Weights of a small GPT-style language model, trained from scratch on English Wikipedia.
Size: 15 layers, width 384, 12 heads of 32 (3 for keys and values), MLP 1024 SwiGLU, vocabulary 4096, 26.4M parameters.
Each number is 500 + 25 x the weight over its row's rms, rounded and kept within 0 to 999. Layers, rows and columns count from 0. Numbers have three digits each. The size before them is the row's rms in percent of the matrix's.

# layer 5 MLP gate, 1024x384, rms 0.108, rows 204-348, columns 288-383
101:521510491548512496550510512535470486531537507486503491485492496478491514477567531468509505521479502514516558540525520563439468488500533534530508448489492544514506534529472497502516528496518510539458524518520500512476495506498508505566461491462519557487518549499493473470481503495514504524
095:513513518540474549497509524465493503525506545544494486481501485537525531501478548491533489476486469571477518530501496491477446500547542523506494516540505483509515456509478500482487504509480499540513486496516517479520479529484479518515519472493514481511516471514463493466465485478509475456
105:529485519542533485501460530444506495491529489501491502512497458463502495549467503507524520553457527456512505527504486486437446520502529499479512523482513516524492509500480476510502497517492486515483477491526519539476578517544503482498492549558523465476499453505527510480525473474468487515
100:543516520517494493500490455498534480516508504504499503468475512473509515486512531522481518493525502498480533479497495522505514491483530510526497489487552521529500484507517489468538508492536523534476494526462476513491504508552486495526514466443501537483484478482495512465463486502546455482
104:543526515499483488503507499493520471480512461516508540470514509504543509457484517519495538502494480528457515523536487486485522489488541522501488486486498480471552495514482498493496500491507457479504557531489511510469517560548491520459480481525486520524466509483456486488475447479512474534
100:500522558499493498475476505529525455510533483469451451511551500500459492507530491488492533500526477499504490500494498491502527516502508514531459496487514474494509531470489493519470498464514478493498537517473505475507548489523534484498498500502485506504510496511517532504484533484506461447
106:486491471530503471524491461463488493507471466501471482489498531486484488481500468481508492465483485463500505488483537523505486505492522498477496521551514442524469524470549520484508507530513485479492515486480538425494518537518498517506493508464475488504487494498515473507533510493504472542
109:504486539484498526437520488502467498498501523540492501485529468508458494513486480526515467534494531503493517530524522476470497500512521513491535529470509468492511482565492512481516496508559520494508522505519498488531518448485498498500485490476495509547535483519506522494500525466497510486
098:484507524542488483547512458450472521473510499469493522508472500497511478496458523459491468512497463456528456508464531463538462500536475487535549513520544530482540477479494523512508467502515516524486541498497512508501473496518499524515518514510463485526494505487486503523501504552504491478
107:477525521467491519546465532491511508475494538479503480484480488498485484468508519496526505490478506535494521529491515493470498519483474506467510506492493536512546571496536532507525448471540518538457479474451527491512496517555456510500500486477522549510533486513468503515493525481521478510
097:526456536550470592495482528484501541505530442461490483448489512499496488551491500531480515500497504508510477531486493494540510523494477507489534481491508483552491524538543534543528481485475473498489505519501544515474511478557524482506516508487502525503499456513509488505486550528533500449
099:519534521479498531513464481491532472514451520464498470507543519453509475508506484478490480453466472479501462464558504456467479485503521521521500517497498500478499501498439499517485523511499485516483503497475467458510538482520473495467534463483512474504515529508462507454527469494493504484
104:468501539500497452506493487524467499498518525540512501490514486511519510501459522502524541484505500521461507526539458504508490526507484501499506489490464477502465518534531520489503503507543505485522507518503531556505557471490500542478510490533525500515492488490508516473471488550518471478
101:520487539473480490532501530488524485498488510456485510500506503493509456490495462500522497496518471456524495495513537451483498518488484538520520512491505507497469552516515545474472543515508508456504535513518538520456484512537504491556507525489556491474524500485501496508525485474513494465
106:528457531489515523469499469466518493457488489518496503444488488513465573444550482477498541495496502513491533510508525481483444497486468514470463523546502532509510474479492510492493496508508540538482511503482488516518494486485494499492491484573534465498513479523499531493492504529508490463
101:500480502464476512497523527484506492540509509463460522505490486531484435516495531477477525477505484488516511489457570563492492521474469499570441477498458510495524477539532493446486520476506463517526503497511528467486475546521530500502497483489516491497464506510542450522477556512499480486
093:494503534491464493532517495453464505509477493477556478536509454501496454524490499469531508502486527484502507525511462528527509501506545539526486478435500528529485502528417501523520474514519455514522504476473494523524519489485492512510466518555504450511500489496511494485510504536524544537
094:471470536509500469493513521500518473483406509476496509478466496491551513524504510491487488496522465492514518498502491500470493479491526505523528516453493474512492503483502466527505547481453528469510504500514488495510505496512532518481499499500508499481487480495532504465487521493546479465
105:501486512512453563505497415478473469526465488514534484471504487547486506499496503513485506504524470543535516530490508464477486539509500471468492504526522483504477528534470536541469517492476490480513523495496554508492514472473523518486534508513509528478471488491511497498511505493441474495
086:517528509517515487493567470476504484458461502533483485512508459487510517505516526497518513507499531468524431503488496461475472507558477496510522506487517486491500470504508462538495489477477511501547496508510520545501494478498479506491452527529491485487525505536495513487510508513503479486
113:543489503491486515512500475466494525496508462475496524492545464444510506502496523518520513476452493503499477509524529524490426458507506497523516506484473502507469459545537489472475502524502518466520529534510520504494490496523524484483510494492519526505496543508553476512564484529503434534
096:510482502500489513511501466508564511512493525466494475510490487530577456481517491500513458453548494511472497446542510425435496517556511543543467536451443460506462515519526507503521521510529519506477480503495529563503541562524502530425496507503460479533490509518509501521524516512529498536
148:473507544471495504460463498487491483453536451456524460500483495489493494496460468523473459494530523515519505496512493524544490456470439493475486507496514459467489496496529508481512462494540508508486522496504478462509519491489464532523496469496499489476525513497509519546488501489495469523
092:500526482543544524555461471527489489494485484510522517515512521470468512542494488463447493485475532492514517498526512498551511533542504510487477476508476462504500472538484505498499523489517550494466537477492510444527495482540499506470496482477524506492486505479514501497522492509499504479
085:531494490467507497479508480506478467526460482490479500491504499503506567526478479504466511516494521491513507467505487493491515526536514470508477499459488523524482490505518468496515519475518520481507503463499545499508497471496548489538520494517464470548430507500488502448501513525488472537
100:498456502479496480506571489479522494484535507454534507492470532495495507489470481507514497529534488472518491504523458491504515504512512473458486542492504492529504494529520496444493527529563516515493479499488498544525495488530464486483511538456525511532477465514502525490460487486475524575
101:493509491487474473506522499460484507479468515491501487483539498472486522457509498491514491464503475513507497510507549507473528492504583535518506542514467511487460448509472553529507510525505487504474492498524508497514509483490484490467503496491494505493527486474478499507485497501479458542
100:527513542482469538498505496517497524491508445502472487504515505525489509529498535505530508507553490537494542513502482513495458540509501464497521503548481503518502509514484546499495509489471490510442489472535533454539494506516524516493496540473522487464483473466478502473538465536493487497
097:538497466487490562484489501481480524489508517485561520442515501504502512521496542509479473492478502451514539498491511472498485491505510466484503509488507501512506531514555517494508483487526519520499532501502511447514500504478511475479546516476552508527503525505516500486513505556520513494
102:491527496422498465507517502523530566531484489497483496525459505556494496522499471527483520529494469492527498503513491498469514525483492440516481474488571482479468517480491539538499526546498511491479518506512536496509472475493462485472494563513510507516461521510514498483523482524495459467
092:558521497506511524490507520487526510446476492545502494543466497516492472489459464474477488445517488495510458512488511501439487524503510495494525520497528508496463462499506509510509495532484461510506467520480466522479492481520535541534485507495523491538467528518501470499543504539494486480
098:533508480458455495473499521508512499494498500497468521453508475507539521533496503491505436527504493499511499541480520506510529512452527525503498466533485491502520516485508519458543484480516515485521523509518528488519507513481511499479502503495523512495478550541515511512508481503524515532
101:523473514493484469452505502535543471499518492477531550469447502519557465511505521488506466490506497520501443489481517493486484494505548521479474554488532466529468482528508514493515466430537475522520493468495451496488461508497478483516545506508471522485497506513533506516473491471502491476
099:484484511532493494524522512533504531459473488463433537466478506498470518518524507501491480504498547508480504522516526472509483512479525543515476524481505485497510488488523513498550505521486509473532475460474460535452518465507485485456490490554462487484486500512531521526517446513526491503
102:519531524517494455523501516521473506485480510517492523489493495557546494483521516556525482538503513502519531509502480504487459477508516513539486516440485495515503472472528466496512503461511477464527488532458493546502519445494502543494533508512508520523511572472466495497495517552491501513
105:473482485444500521493478531442546480517508498497498543502458487532439492564520480499446526515520465477539500543488497483511500524495527569509505489470493500498473494474508518516554530499484489481456490512502502453482524492531533537446479539498515539507529475487511519492503512515490508475
098:506500529543492503530482516491498522518483501502492520515470538512498525519504501497492502521500486519546511530485476515477488483475489492478516526538536481489525524499488524500511553483454543569461498475533493467504496471438514495532507464493504483484499476505507476525498494477513479464
102:466514497529528515540541518477541480493534463504505502523481494524456450536501474473482470514529480538535511556500482477485515530521506519510557500499507492513505475505493481496535541507461524507502518489511483494475515495505463491511513476472509522528494506515508466516492517507540487510
088:523510487466487508533476552491508496546503524497429496506487506489484491478456510533450475500532504511494466505523546451495488518492566565480485464460495496530471539512532528495496505473462488522546494501480483472500490523543468488496496484493556482493496507505481487463457488495488503480
111:508491485500487480501469480492531535494497532476526480543493508472504557556520498499479511531505487533481512510471504486440471488500479480472490505504519544499528517502482481524502516451519511479461506512500473498496528499490550503517520489506528479497510487449537497519504551488495495497
103:516488484503471516511513511462505492494491501502488501522482530490451500518487468470542500484520514476509509517486522488484525499497475474486499478493525502533528466500501511545472535514564505472447528533494527527486501489450495516468527468493519472479497521541514461497451494534470500498
100:513528528527486504484501509502475519512550503472533478483479492533484517488579494525522526491511478503519513489512470487483508466511522511478522522547484519514554548452502475498503483518525449532460504459495501482531512520535461498458501532522464520503502502488455503455510506511510530488
094:494540521495464499493501499502490483495506503476487482521475465526478501548551497499498494506494505509470574492523499468470462497569491527529507501514520462492521561500522522448510557528495479485507528508500501510492477517515489510477490552479485481498481519499512447475492486465506500446
095:502485487517577547520480473509511521499513476553493486507485488536477473476463462504544478491542466541520515532475493503472502467496527483502501492532515495505521483478481514526484497487570489539501483482513508529517502466485489533502544488490480529482523501531514533502497521502552468487
101:520511502481465518491444470471512495496529456487485470470493471513469482517539470477525527477444508422487515544469493523498503507516511495504510501481549456462519484495513475460473484478490482520495523477457527512466468509458514498505527501509502518481491469486511505480528543522518486489
091:462476496560545498471530478484486544507496479481488497477505513483492467528555539491538534479450519465561503480540500518511520502524519461509471518517523511486528475475514511551511494514498513523480454502504498469512481533473499525505508530513515496517510468459471482488508552503510504494
105:499512554533473518490495500473515502463490456519487502516515516485525493458561505520451473488495478528581502483536534516478473494450468496536509455520522462507517493499504536502451502478490477487498536545513501512505485510484481511477533493501534463524551504491528485534528542530513460524
095:509451469500517512525487497529518518558481509500488510548473506527508557499445488506499492510524483496527547471503467514494504485530513502492474522496502523495464544505521504498488529488511504486498488494482553475531505497511528490482487532519493486481496464477470497520486522512516539502
114:513490486472498492515508517533532528508489528525523490505522429467518512534522468487510473496480493509501524484492498519533550508457509508504461494528524469516514465466543475473494543498519504430468518520514473490501507501454496466480505499480497527508513515483493504461532508510496474532
099:494499482525454510474496508515469459498526476542541527536466511495489516474520493486448466491501516544490481507542481503477448522522517513525528468515562508486495509497531519476475495544508497460473511500485522537520501512472456526513493521524498514489476502503547498469494461528488493499
095:532481480493508521505532521499462497547472499512488532510474514472469491486471479488505460462500531505552500482532559469497503522514543507531471511491496498526503490492527491489472492507480511551489493481460465486495485509502495512530511507523490493509462521530520511512477474496472496498
103:531493523469441468478491524493458473516493550462537479523498474548525518467495504461539479554478496496461480505489513501491515507478523493481467523498509501445549501475515505493499460472491491514504471478491513503517516492462501472531500490482520479480476513535487527512488511507502490522
084:518483441526490496548491469537483475522560478436516510491477547479466469538522461560511534524535495539505505497477484522472486524475483507486507460509536518505503458458530494501496513504488470471518473500513515504439501449471513487525488526494466476482494527506507504504509491507483537482
096:469513524495501461517483495457504472489530502483494532471507496464505509518492495511519499498459503490472486532518533489521531503509488499502513469493494511479501496484502540460492496502535502500516514471447485488496548503472494481466528451475483483460462450487495484491524519510516461523
096:554464531508493527457503479486475508549501516504512473506474510547515480519501477492504461504500534481508459529510492464481510529502521525508474480511513508557517514490525493521484510503467472553545517492506511531489506515535513503515481499538481496521497491472522437490533489460534479464
107:523467562497512458518492485492504448520493479482553499447509489461489458496496529532508514524488472518455525497502512520462477547491459505507496522505509476457477484490480521484476474497512500463495491470501516531511460504502471534501531502478507503467547512478501512506521536496507526508
102:518491491511535486504526497474560479528489500488492526470480494473519511502500482522499549476505516501497504512475494516478457504505512505520494512463501467490480559456471541505519509534524479483503471520512469467510511522511504479510446495539549487529471431511468571481504509530486478477
098:496517528487514476497514504516523502511500545550511502530490511540480441485533482483472488493515468504507539461480486485487485507489481518473592534548501480519515470541498477493522497469528532507490479490498520487531469494460461486520515508491534539557513500524476461485491522437485493505
100:543490487538510506487513523491494525464473491556474535490494454511490544454543524501553469495485499531487510520536490507522500524468500489457572560510486522501466471515487453514495482499469520511504519489488495547476459539489490509501495493537500499507506544493542503482522506515518467499
108:503478480501491500483510527494497528497518452512540507485501487495491459492446550505501473453524530494525526499513490506473504524512483522489473483482551488534504497491489502459502451500493484520499499515500502481548500489515438507472508566439541502504523534466505525487494492512509500435
098:514485479525493493497496498537495505460497492491490505489499516483505428499487487470528512493538509476542522505471509486494490489492537548556540483494520499516497479500470522477469503503498509534536497490504524455522507532466539523485529551481501505532477538432528517477482515484488452553
102:521503541480493517531506550503503514528505511516478474522488516515520484525510466527496514494460521504503492505466508555508518460526492493464526476485538484563494460491508501472503461497531510525504516527461500508527487468513503498514502493518486511541572501481511507486516515529493507503
100:484520488490488513501492506554496476508480468538433462491490517525517523526503541545482486530513552507496520521476458516466525485498518525525513493497457485525479492489478526469516490491512523510467516487496491482534494495477530505511513515513482429481528509444467491492505533499480505507
104:494502488526487506492521521473455532510489494497540529488527470520503529501463478512547516454478534483524486528476455493495504502452526501499496510453523545518528522511523439520433512456539467488522458482472471521545492490502487487527517485494488487508499510441483518479487502494517484492
092:516478505510500549482513491476486495450559501473498439493509508503527540480497486482552506491463528478494492524491520496507505480468513521486481493495463465489533459509521503479484529499512502493509513536486474470460517485502473486494535489486505488489457486496532484500523498525457484492
085:475472479519478492508486482481500482514512427474508504465513469485474522511490477533545528523507498491466533522509532478532464470512482542509505513508462486509462546489518497546510528514515489433503547474496537546485506555520511485484488460519540519523486481510518497485525451481519491477
111:500506501523490473494501482498504521532472529519494503483491503427456514491480504520509481499490521496481477525542478534476521534501519503506474499445512543475476524517547517477510509494498502514484495528497467505511508469548534469499485529499507481482484438511451503540483526540435500501
098:524509500520524533511516481498539524479544492480483502509488500498486493514512473480490493482538483512425466507475490531502494507448495498521525479507510501510481493490484498502463504522514538521509506519526523507541512469502530528468508486482523519502463508476468508519491548533487468499
090:491517520425515523500500436491512512515506493519515505473484506512496477496504470477520467495494503503546498411498519455482512516498496474515530510537528528463507500538473517529479484487479521505502499538513509438488476486527511458494483437515534528504504485512506455491500464456511503533
083:498458520506487515502470464468498511517477502495484476470497477505519514496476510526487516498515469498455482523489475471459507473528491463503488507463489523492490541544501525522473484477505532494516525535529457485477533524519521495523470447518451499515480523502557466505511494519495474517
103:507475485458511490498524524494504534470476490509454529475508526484507504509535472495489501559514463513508467494510487496497501569495529562507545516520532510481500535478484463488446511480505537508513478471497483515540522481496477506518496466522479507534495513495528453506537470452479514565
101:530527514520500505494495474469469536551506506485538557536496507499513543524467490485490486521540479520494530511492477502483518559476513495460520478541515456459457488549535499505545465481534483549513517505486483517507537493527497510490499543476493487523515515485554506481504484478526488513
110:495449482515484518460517479512496477505478454514495533480496499498535489510566521526484495506438494457517505492508477536512479515549493489505530521493516499532526499527508496488479525395492500529530480508449537479512488481503459478508533464499460463523497498503483510506504486526472519468
097:516500506493515512495486544483518526500480498528502468454537517494527500540508525518448526531512496508514477471559530544484475556521465524484490548517459442508481560514489536476541519510495498544491534529512503502493512505485524538527518543482512523495456521473517500482493476479490512492
105:463489465451474497510541492516523482477482508531499499490475426513480469531505428478517510485459499520488492492484434502483527453502528503506498449502477528473496496523501482461529482466512522546506514503523494475522474485461519507479500495515536487517523516506507521496535546469544477519
099:501529525494520508521483495514490526431463487484508549484491533489485494489483555465448546509502504461533516464469484510521474541467504531501493504511504509490482506476488475519494492485530495497504476496521514517506504487497524467502500526478486476460481510509492519459507515556514480496
094:511480498467495495470526481553452553443517494509489505506482511536488489514464513488495464485511520507540530466485474502497473500483485479465490498501530491503470508476465474457488456480524526535529535504537483549464525510475491477506502497509513453479486519523513513497504522518501475475
094:526480499475503494515477500470528496490491499519520464532538486500478523537523506490449528510457488477490502466487515487523493478513504520476525497477500561501503492522441525523514481505529521480503523529471485518518469475524508498502503529542520485501524486528521494474475489506490456531
100:527485528437472547476531486519511496553504488501542503511469504476507527503468543498505444536533494485536540469478463496479503512489495521477499520506485541453470501508496496495553538505510476531480522479519503524499478499513479479505481523511523486459503499493454489500517503530494504482
106:477509548539505524445501529508453455525509484531457513514527463526486484477497496496498487465513483478464520475539534508519482488458483472483500509522472501451484477499510496506496471479484582490505525491534501498507510468532496475492490518496496432481541493462482494472496509535502471532
094:480439504542485520490477480524486497538488500483481536541528503454498507482428486510525491484509479469477494479504533451491518470499523542458498500469518462508485518497489496489479506492483523475495510522500486480487466469520460448539491525518475474538512533516510518528463461491527497501
103:507520516495514509448496504535528485492426563538512500467505542508492514507524496525486513499483540498497497480499516473520509551538487499497495508515506540483524492474521499497487526513488466503494484490479524498543471481508539503506471525490499515523486484514455534504479503526489502464
107:505500476517440463492470501510495503540516481496472483484505521490492494511524468490443501501512472447476537515541506508506529551476481511527490443455511503533461481517487512479493483453513472515528489487504503479542532547550469462500506499500475507466499477477525503510503505542494471540
099:492531537420525517513491541495489494456538511488508490517491567479512526487514506488511492522503517517534503530506481473470501490546493510480538478482507531518540514462457527482510509498463446482473502496522480483533483508505488509534513483491475512503522519518497506508476504502511533510
099:499558531488494517510514497488497521491506451489546504528479509526512485460486528478496466476473526497507495484532468515489487489531480504464491505465503479513524517499497486491492491494497569489471498547500515493479528476503498504515512514476459504477477497505525511510468505485521478480
103:479515523537485480487509537508507527498472548522438532494484481458459462501483461514450503516499509495490503467501507500462459526462538511464514516525524481525491446561488518529503510485474496495504530508494497440479538483487465499501481494505515461463495477512502532511512489482503482491
111:511517511491497459550483497511515506416500489473510509516478473485535494500504485474518508510512485494486476517547472453484472499483480498473470494506503488514508483523529475455451552477469515476481502488532501506511468462491518498497479492501539482532478487488469450519502514516505527481
097:485493514522464484465517497493512502558534518471515538496498583477519467526529496508464538473480473494512491543532518527458478486499480482479518509525482523540502502527512514516510516497507528479474551534497486455528491508512502447469496544500519525501518482473495538484509511536457474500
098:493518532512455506473489507514477519462472499476488504442499450489512499478473475533517461514521502512498521558533519485497482504488480512510495509514523518458559514489516489467457516504522466497519548495478518488497507492556479491504504457514531490529500556552503514492451503526531473501
092:511493476504509499533482507505510546502456509534487460508508460495515487500509559526431513507519498519483537475529510568465494513536480561506481530504465489502545535471522498524505541525526552436540536546526519540484500508479489517543516499515498507531465493535471477488519458522527508476
098:487530477457519468451500536518496503502544498488528516473464463512560481523505459503518486511552492475533474529505524525482516504525493487487518488481507486477561494541493450508527510528507475511452492504494508505537500515465533513516499527491574524532464506467503480498487507507512544483
107:474552543535496439472504546505507536520441543501484465479498507484516492504513529568541547469489487509543492501481510502462504550525498518489506504513501520472497497486537519479456506480512476545525477495554537483492480533486522494482532482491487500516473563548484506463508503480548491454
103:463516539480495519497486512499498530484468511466490503549515468503488484469478508494503504508500504463487524522510506554501507493485517521507514491524463514473523514476499466497500464482463511506461499519506509501506506476482528457491469538506495505474503520481503500518505525487495507483
118:506502541526496488467508478490511487504542487512520502497476479511490491502465491478519458477532479470488517529482488543504536471498523516483523521476490493496506520488531515493491440504549491463468506516494450503519487528529476543507517473455516456505555470529527491516466520504525487522
100:514466454491490493479463472507516528523555512482519502500482482542459468489517468502514481493505517548547509532508526507522516507553463508514485507481506499571509482454493541529531478516537498464505510531485497505481495474505497495500478535469507581467518524487537510463490491486478514507
105:524480475484448493506486540504498479511481465499463524447474522512514507512543511504503462483522466547512530545495473494500504523508502505493542502503495499511550508548494468453518489498433478479439437483531529553480524484479489471528525478521501470490462534514514560527526522527494489511
103:487477514438507472488519446512505509545527507481533472482518452515518510493551465504538486487461485519509535472484491491491506516506505489488539512492525503539505481478486527518554495492520479488533493494509500491531504478526470496473494509513494537496541476503512507459483515515497469477
110:479533497504478464539522465483486495477513527550495527485486496502496513506511505494456476540521496538495501551467490506506444480524484512504463496474491501539521486511525533493483469530509532523483528548459470518512528485524549490518535439521542505520522470462484549485515504518583471494
112:497525518460467481510504493515500488502536515521504450473484508521514498509511494518518514479512505507500505515493494526504469508499503531522539507493455516492519540503485464505496475516530550484511450478544484491514519446493451467504496450502506484468510551469489514517521541487552445492
105:499496553494486539483492524508532507531505488481484500550526444470495503492517473441541515524519464506499559508504484526487483495492528524505463491496517498492512441489487549516498515482472473549484523513483501503508547515521490521533498481467522457514552450512514508486496528438505534491
090:531489474523498490520507525505495492515488530480460477481489502502496445543462530476449491474531535488508462506482480503505482515505498546486500473473517511492516499472536534539567506493509470484527493507505544506494459491458495542524504520507517524443459525501493471518520470501487494451
101:453469487466485502468494488534526508524468465477511488535517506485560448508462514506509499461479497512522472481520520521521489482493535518474502524490484459427486470475483471498486492454489536508471509508503512549463518529496495526478483476491497499502506524531525517516501471482525470522
102:498530497511503479477512505521500521502459440492484500507537489516518478512456469485488461557542521535477475532484520480525494516470487458474474481522478476510494502506521470507476525492493482500568510478520514496467539537479493452507496496502480478488504486476506502516495482536505514504
095:496509512499487526532491492517518468520478531511505483520496455539483478500496459498543508519484457518536522494543463544507529476484515549469460509470510479553488480500456503521497496531454497462504507533488529534547494499497506504521490481500499483563515514485489538521482467502463522490
095:523516480528467504464499449482498578505481491517500508509471552469524502452476498476519501489537520543543480506493542548505497487494501517495492530439507455479518492486477451519514463526497499503522515511500496477514487542532498483481495457533524477576518475505490557500500468518512494418
096:491491527454495482476491484501541503483525492512498534531521520492494480503472492507534488494487488486485460513510507489486478524449533484495507515556509499514539523481473541523459486524567564498438472484489473526520480528491495476498508499514516486520520471494512486547493485474564548477
095:466523501501462525487495508489552524527519537509535502487468498486520493540475529508511487507519543495455443504484534506519529456508508485505471459496503482481515500532499501526490515508516510483545471515521494496454480505500496507497519527506479505460497518548523471524520538504549481492
101:495483485497478530484463505480494480521507500502474549498489509459440520518484494489516514488535495495474562503490479532523480519470500515499482490519462515537467469521477502499502516534495503519504474543509539476500540501499519492534540496477476478515499470498483556490518473472443531462
108:525527492479484497515526471479533521485487501458466484490506485508496518521512458489496475474495492525516524538506500502520510529461482573494521517560491501464524524496509504481444472523519500497511520468522514465508516558505490489478484468442524511511531536486513526516478543513541517502
098:529509534473532515490523483491528489477477507433548529501470547521492510480477514537468518488486541447427519503472500535513495541503561519511553502499481541514477456491475518507473489449490524482475488463496495492511487487542496495488492578525503479525466509552462487480482493517517519501
101:501444513553530466513546443539507486499517514481530534462501495518499494516496505508491464483503482514504494509476474498485476501496506511500469512525511481501491423456486500515451512475500552453507496494451524495480459495484553495520478481481486490512455533536496497501520506490503479514
102:511528498518488518461506490488469509500454529489510502493518499463467528500498529498499488492566495518452501499446488539496494519469502494478507512514445538489483497473495482449508520504497469487529514490493538494508549488521497501510488507505480496490512492499541507549523487447486488494
095:535460544479479513486515473476518488509478521513479487513446446569509489509545512487467502500506470548482530542463512487467514522497506505494423499539520503448487501516472501485475484465473538527499481501502524480494476450500518530497512472493511498526514500527520545494458505510501521500
105:472538510521497495474492466484521506512479506467523522486470480527495496444498500537492484530483480490516477519510471500518490505529525524517490478456468476495503520537495502496469521477465521511481473492509466507475508500518512506511511531498524499489487459475503499489476490479551533487
108:497473470532484525512472535500533485534479490494452509524509519543519514552497552505481470506522512510501549473472528454524504503492487458539530505504528456488500502520516517485468518514492472497491493519526516487556516503481479464483481496527540525486504470483539501491508475479528529473
103:467476481498494510526517517515524504493475493499475509487479471530461487523485489501483520487503474491497520478478530519500498526452567560512523521513510499494505464525528445502485471501489506498451475496508499541557538475478513495466539495456484496515456472533528522484500459523521458508
102:498534511461459480468487501497541504483477557531531485521509468453524499510507504484483514526480490481501530506542523473505488534485496522550479546488490507485527463524489529519509493487496520514500530544474475448486498518484482531549519468483495528531485496521500504500542487516412473500
103:482491479504473496493482505486542493471523533510512529493476501517502490485517514500497508538490456516527514547483468555503488486514519527496491538516520495470448501474455514504491485537518483530510499538522538483472499493521482486499500508498501509475511465565525511468482453493504521457
093:522522509486537498519491538503495488526509500477488517502468463456490504522546532533469517534519563490554510463565455504551489502526546474519492470517503498476492501516571524471497516557514523499460484517514477478516493538507499500513473509470528448461504494496534468473466552504451456472
099:467529514488478514485493460485546501509526467501495520460503466537487472557484507475491493513498499521465489469508508496490471487510471525497458471531501496550512577479506478548458480500487459489528518512524504466480537480476559469502493501479478479535535559493499478471491503533493466499
102:496525503558478510516499487477522482526523495476454500486546490502483538497493550513484509481497506486562455498499531476484504491488518478495483513467517454499541534561514479526531496463478511468535527507528556516437537479524483519470468510508496456510481516481510513509496564521495519493
087:490536517495536496558486501509500522487467499541504527484505520461540488495521493541527455484473486509480497478464470503536514454473486477473538535466486569467518458495458516466529539496452515516501495478494485494473514473477516478531493492496526566480516494524485497551524462476500521523
087:504447543503523522496483466452471532513474463482542529471455484518497507541515498513476513515501463503526502512450571506517513514517517516488495507533512459518451497526511496448542489500505514514506525555487446497478497515540530519482506493528514529500478516500519435475498519538516464459
106:461512494511485525498522522471504483502465536512495506546503481464507510506525511515505511474481510487509466466508534508516514509526503473506488534460541494515545497515514487460458525520553497503521474474519471506525495471492486517529511472536501499521534463482464478480520515537524459534
102:422515525498488501473463424475475489483511543487509496528465498500495495469493515520499490508521479502491571481576493464468531509481514487475494502461483518508501459491544470513521489504483545468489492508500504498508478489539468522516542522539529463498541516484484504487484481488514492482
102:480508532460531501522458460528506527493507514516477505536499496472458478503451491473524486544537509509478482506475457484518498525526537534470549480524501523514529547504483498463484447477460501528530488487464495492513532526528531530507526486487467499530509540513527523497500523498445505492
100:481501490513538476445524471518553511512507480475461446484488480516501515496501551509523548497516493474473469452521526535553456520470525486510511519527527506483509480472509480459462506539510488509485499486506489482483506513491478461500544484495477466507522457498556507535473504529475491496
103:501482518503492499525492503474481496511466503473500478481510498548502496499485472517498515497495480492478511529493531479481507478501464520532451500554470456512446503522527485520453505490511491505504522495507458464474502468509554532512486501468537513484476511508550485483527497526477471500
104:504500521495514492473487496486464475514455530465472500494494441506489511538503499543501500460524517492527486491476513537545489504506502500490516494498512502522505534469528466511515487496483508486486524541514492533507488500437511536459472539474517515514527482461501476528512507546447495510
095:462462537530493474522469542427525490474484500498520520473455488509496479501515498481456539513489507492471485540506518539505469510487469480500539478511521476548500534473510498486512467467467488491488492516490515516540527520480527529499513495480486483461484511474514510467489516474489486459
096:524506518495483520501510497463493525529454504489464480470497469474467465464517531535516581507456463504502492483518503458531461523496486504499464495534496461511539528519525496488488549548497505513491507495482480506510531474468502489541520502550533468478511520552497484519490527499517517525
111:473505482513534525559484457500510503467523509525487508539502476510508531501482534471525545527497511521504522549507491490530478482565495533495496479509536521474458426500463491515535482511459527503484473495497479475530498498519487499464486490476566513522491493496480474516481517484474504508
104:522492510516522530492470508540487505552481509431466534490466521486545477464538522497489506497521481514497486497511548508522482532492519510529518499558502493502468493524502495492478524528452489495498508462466477466505483581531531500475485491509514522471510529477480512526491547550494520511
098:477499466508504500488507496461497484523531492520492548532536457481505490464526473461503521500543466498521506468462501509520486426525518494503526506506501498497540460485496497516511510422463527508471497478509474530490468468505489505505473507527523500475530516531520500492508557469510496497
094:531485509559515537512518523541545472495483478450528507528575528477470464480556501525487485522482497431487511493572483484459516536524469548525465519449480457499508497496543491458485488494477489520510460517514504520498488484455502509467514542547497510491520476500484492530469480472516469504
100:456474488554506459509481466512507465511504495517459483472501530500514469517469484478519528478493523483471506486515489496531470470483508504517515497476495478510501486567494484504429527509493528509481524496518484482509531501480486546539489490509502518506502545480513507470514543493495494481
100:498486496432529455512514477473516504501512495524497503442471531482487490515473459504462502431518515503527491501497495471493536498476454472521480496475491463484528478514503488496483530518484491487541524501534499482489504496515507503496465513482544532521483494492525493477486501528478506464
088:528489501463469515514470461464486490533509516523500526487554477470502454508457479500467498471508481525456549485496484501470467523541489499521463476506489487510510514516515457524481524469527522439508508480516502505495510503515495513502486516505503483552480465477491485468488507490470482429
107:474535457524489515516514502517528492560461549497500520503462477521521493470479493476485513469545500514474494527495549523527513481472457527484477541475481521510484444518520488466506538466518494570509481527512472481482474499519488510542522529492519495534495478488472495436480500494524509511
087:488497535541488476485484547498520500493494488483492507507528515500509514510470466483523486512481486481504511486555493511468488500521498495543505493525479502515460521523488533483507468512500475528484493477510502504516517514440555471489504522554490525492492561468494554510536483489506470508
102:475494491533505484500530544488484506494539507497509502483523525486554519494491499462532492529526482537488502522477524499560484499541541516489501469503516481502467449533517478504505504435526484496446531515488473523483482499473539504455474463491499533501491513526579485459490544505528487535
095:509512518505495517462442514476497495502497535482508513509508482504542514542478492496501537497479503486495544552480512503491503559504471497540487535503482484525512461480544472505492502513537486508496465507490471514531487469508542490469481537462536471561451516554503457516525539486498497483
108:497489507508528497546461477432501552511432474502533499515491493524535495495525477480500462483496496481529474467473521467463497513518482505489503510496509511469483542493475468471488491482506516475487504473480511479455463479509521496502531499524476494519520434482467520523517521525538523484
094:495531522480483455484461521500489481481501524551540532507509484523454493459492525494457459498515520460503505499496498484511506500470493477500536528471515478520512511551514538483494493473435501455418525522466539514480466497517510466493510512490512531532502525479493533484493508477496509444
105:438528525523480523514515515466503496484498519465466484485499503494530463493525504478509481489482459508506505474506510471474508486558476473479513487472490445507547484504484460497522474505517525477519521495560515545489510484456491483447470504503498461531459501427487477528486496485499476489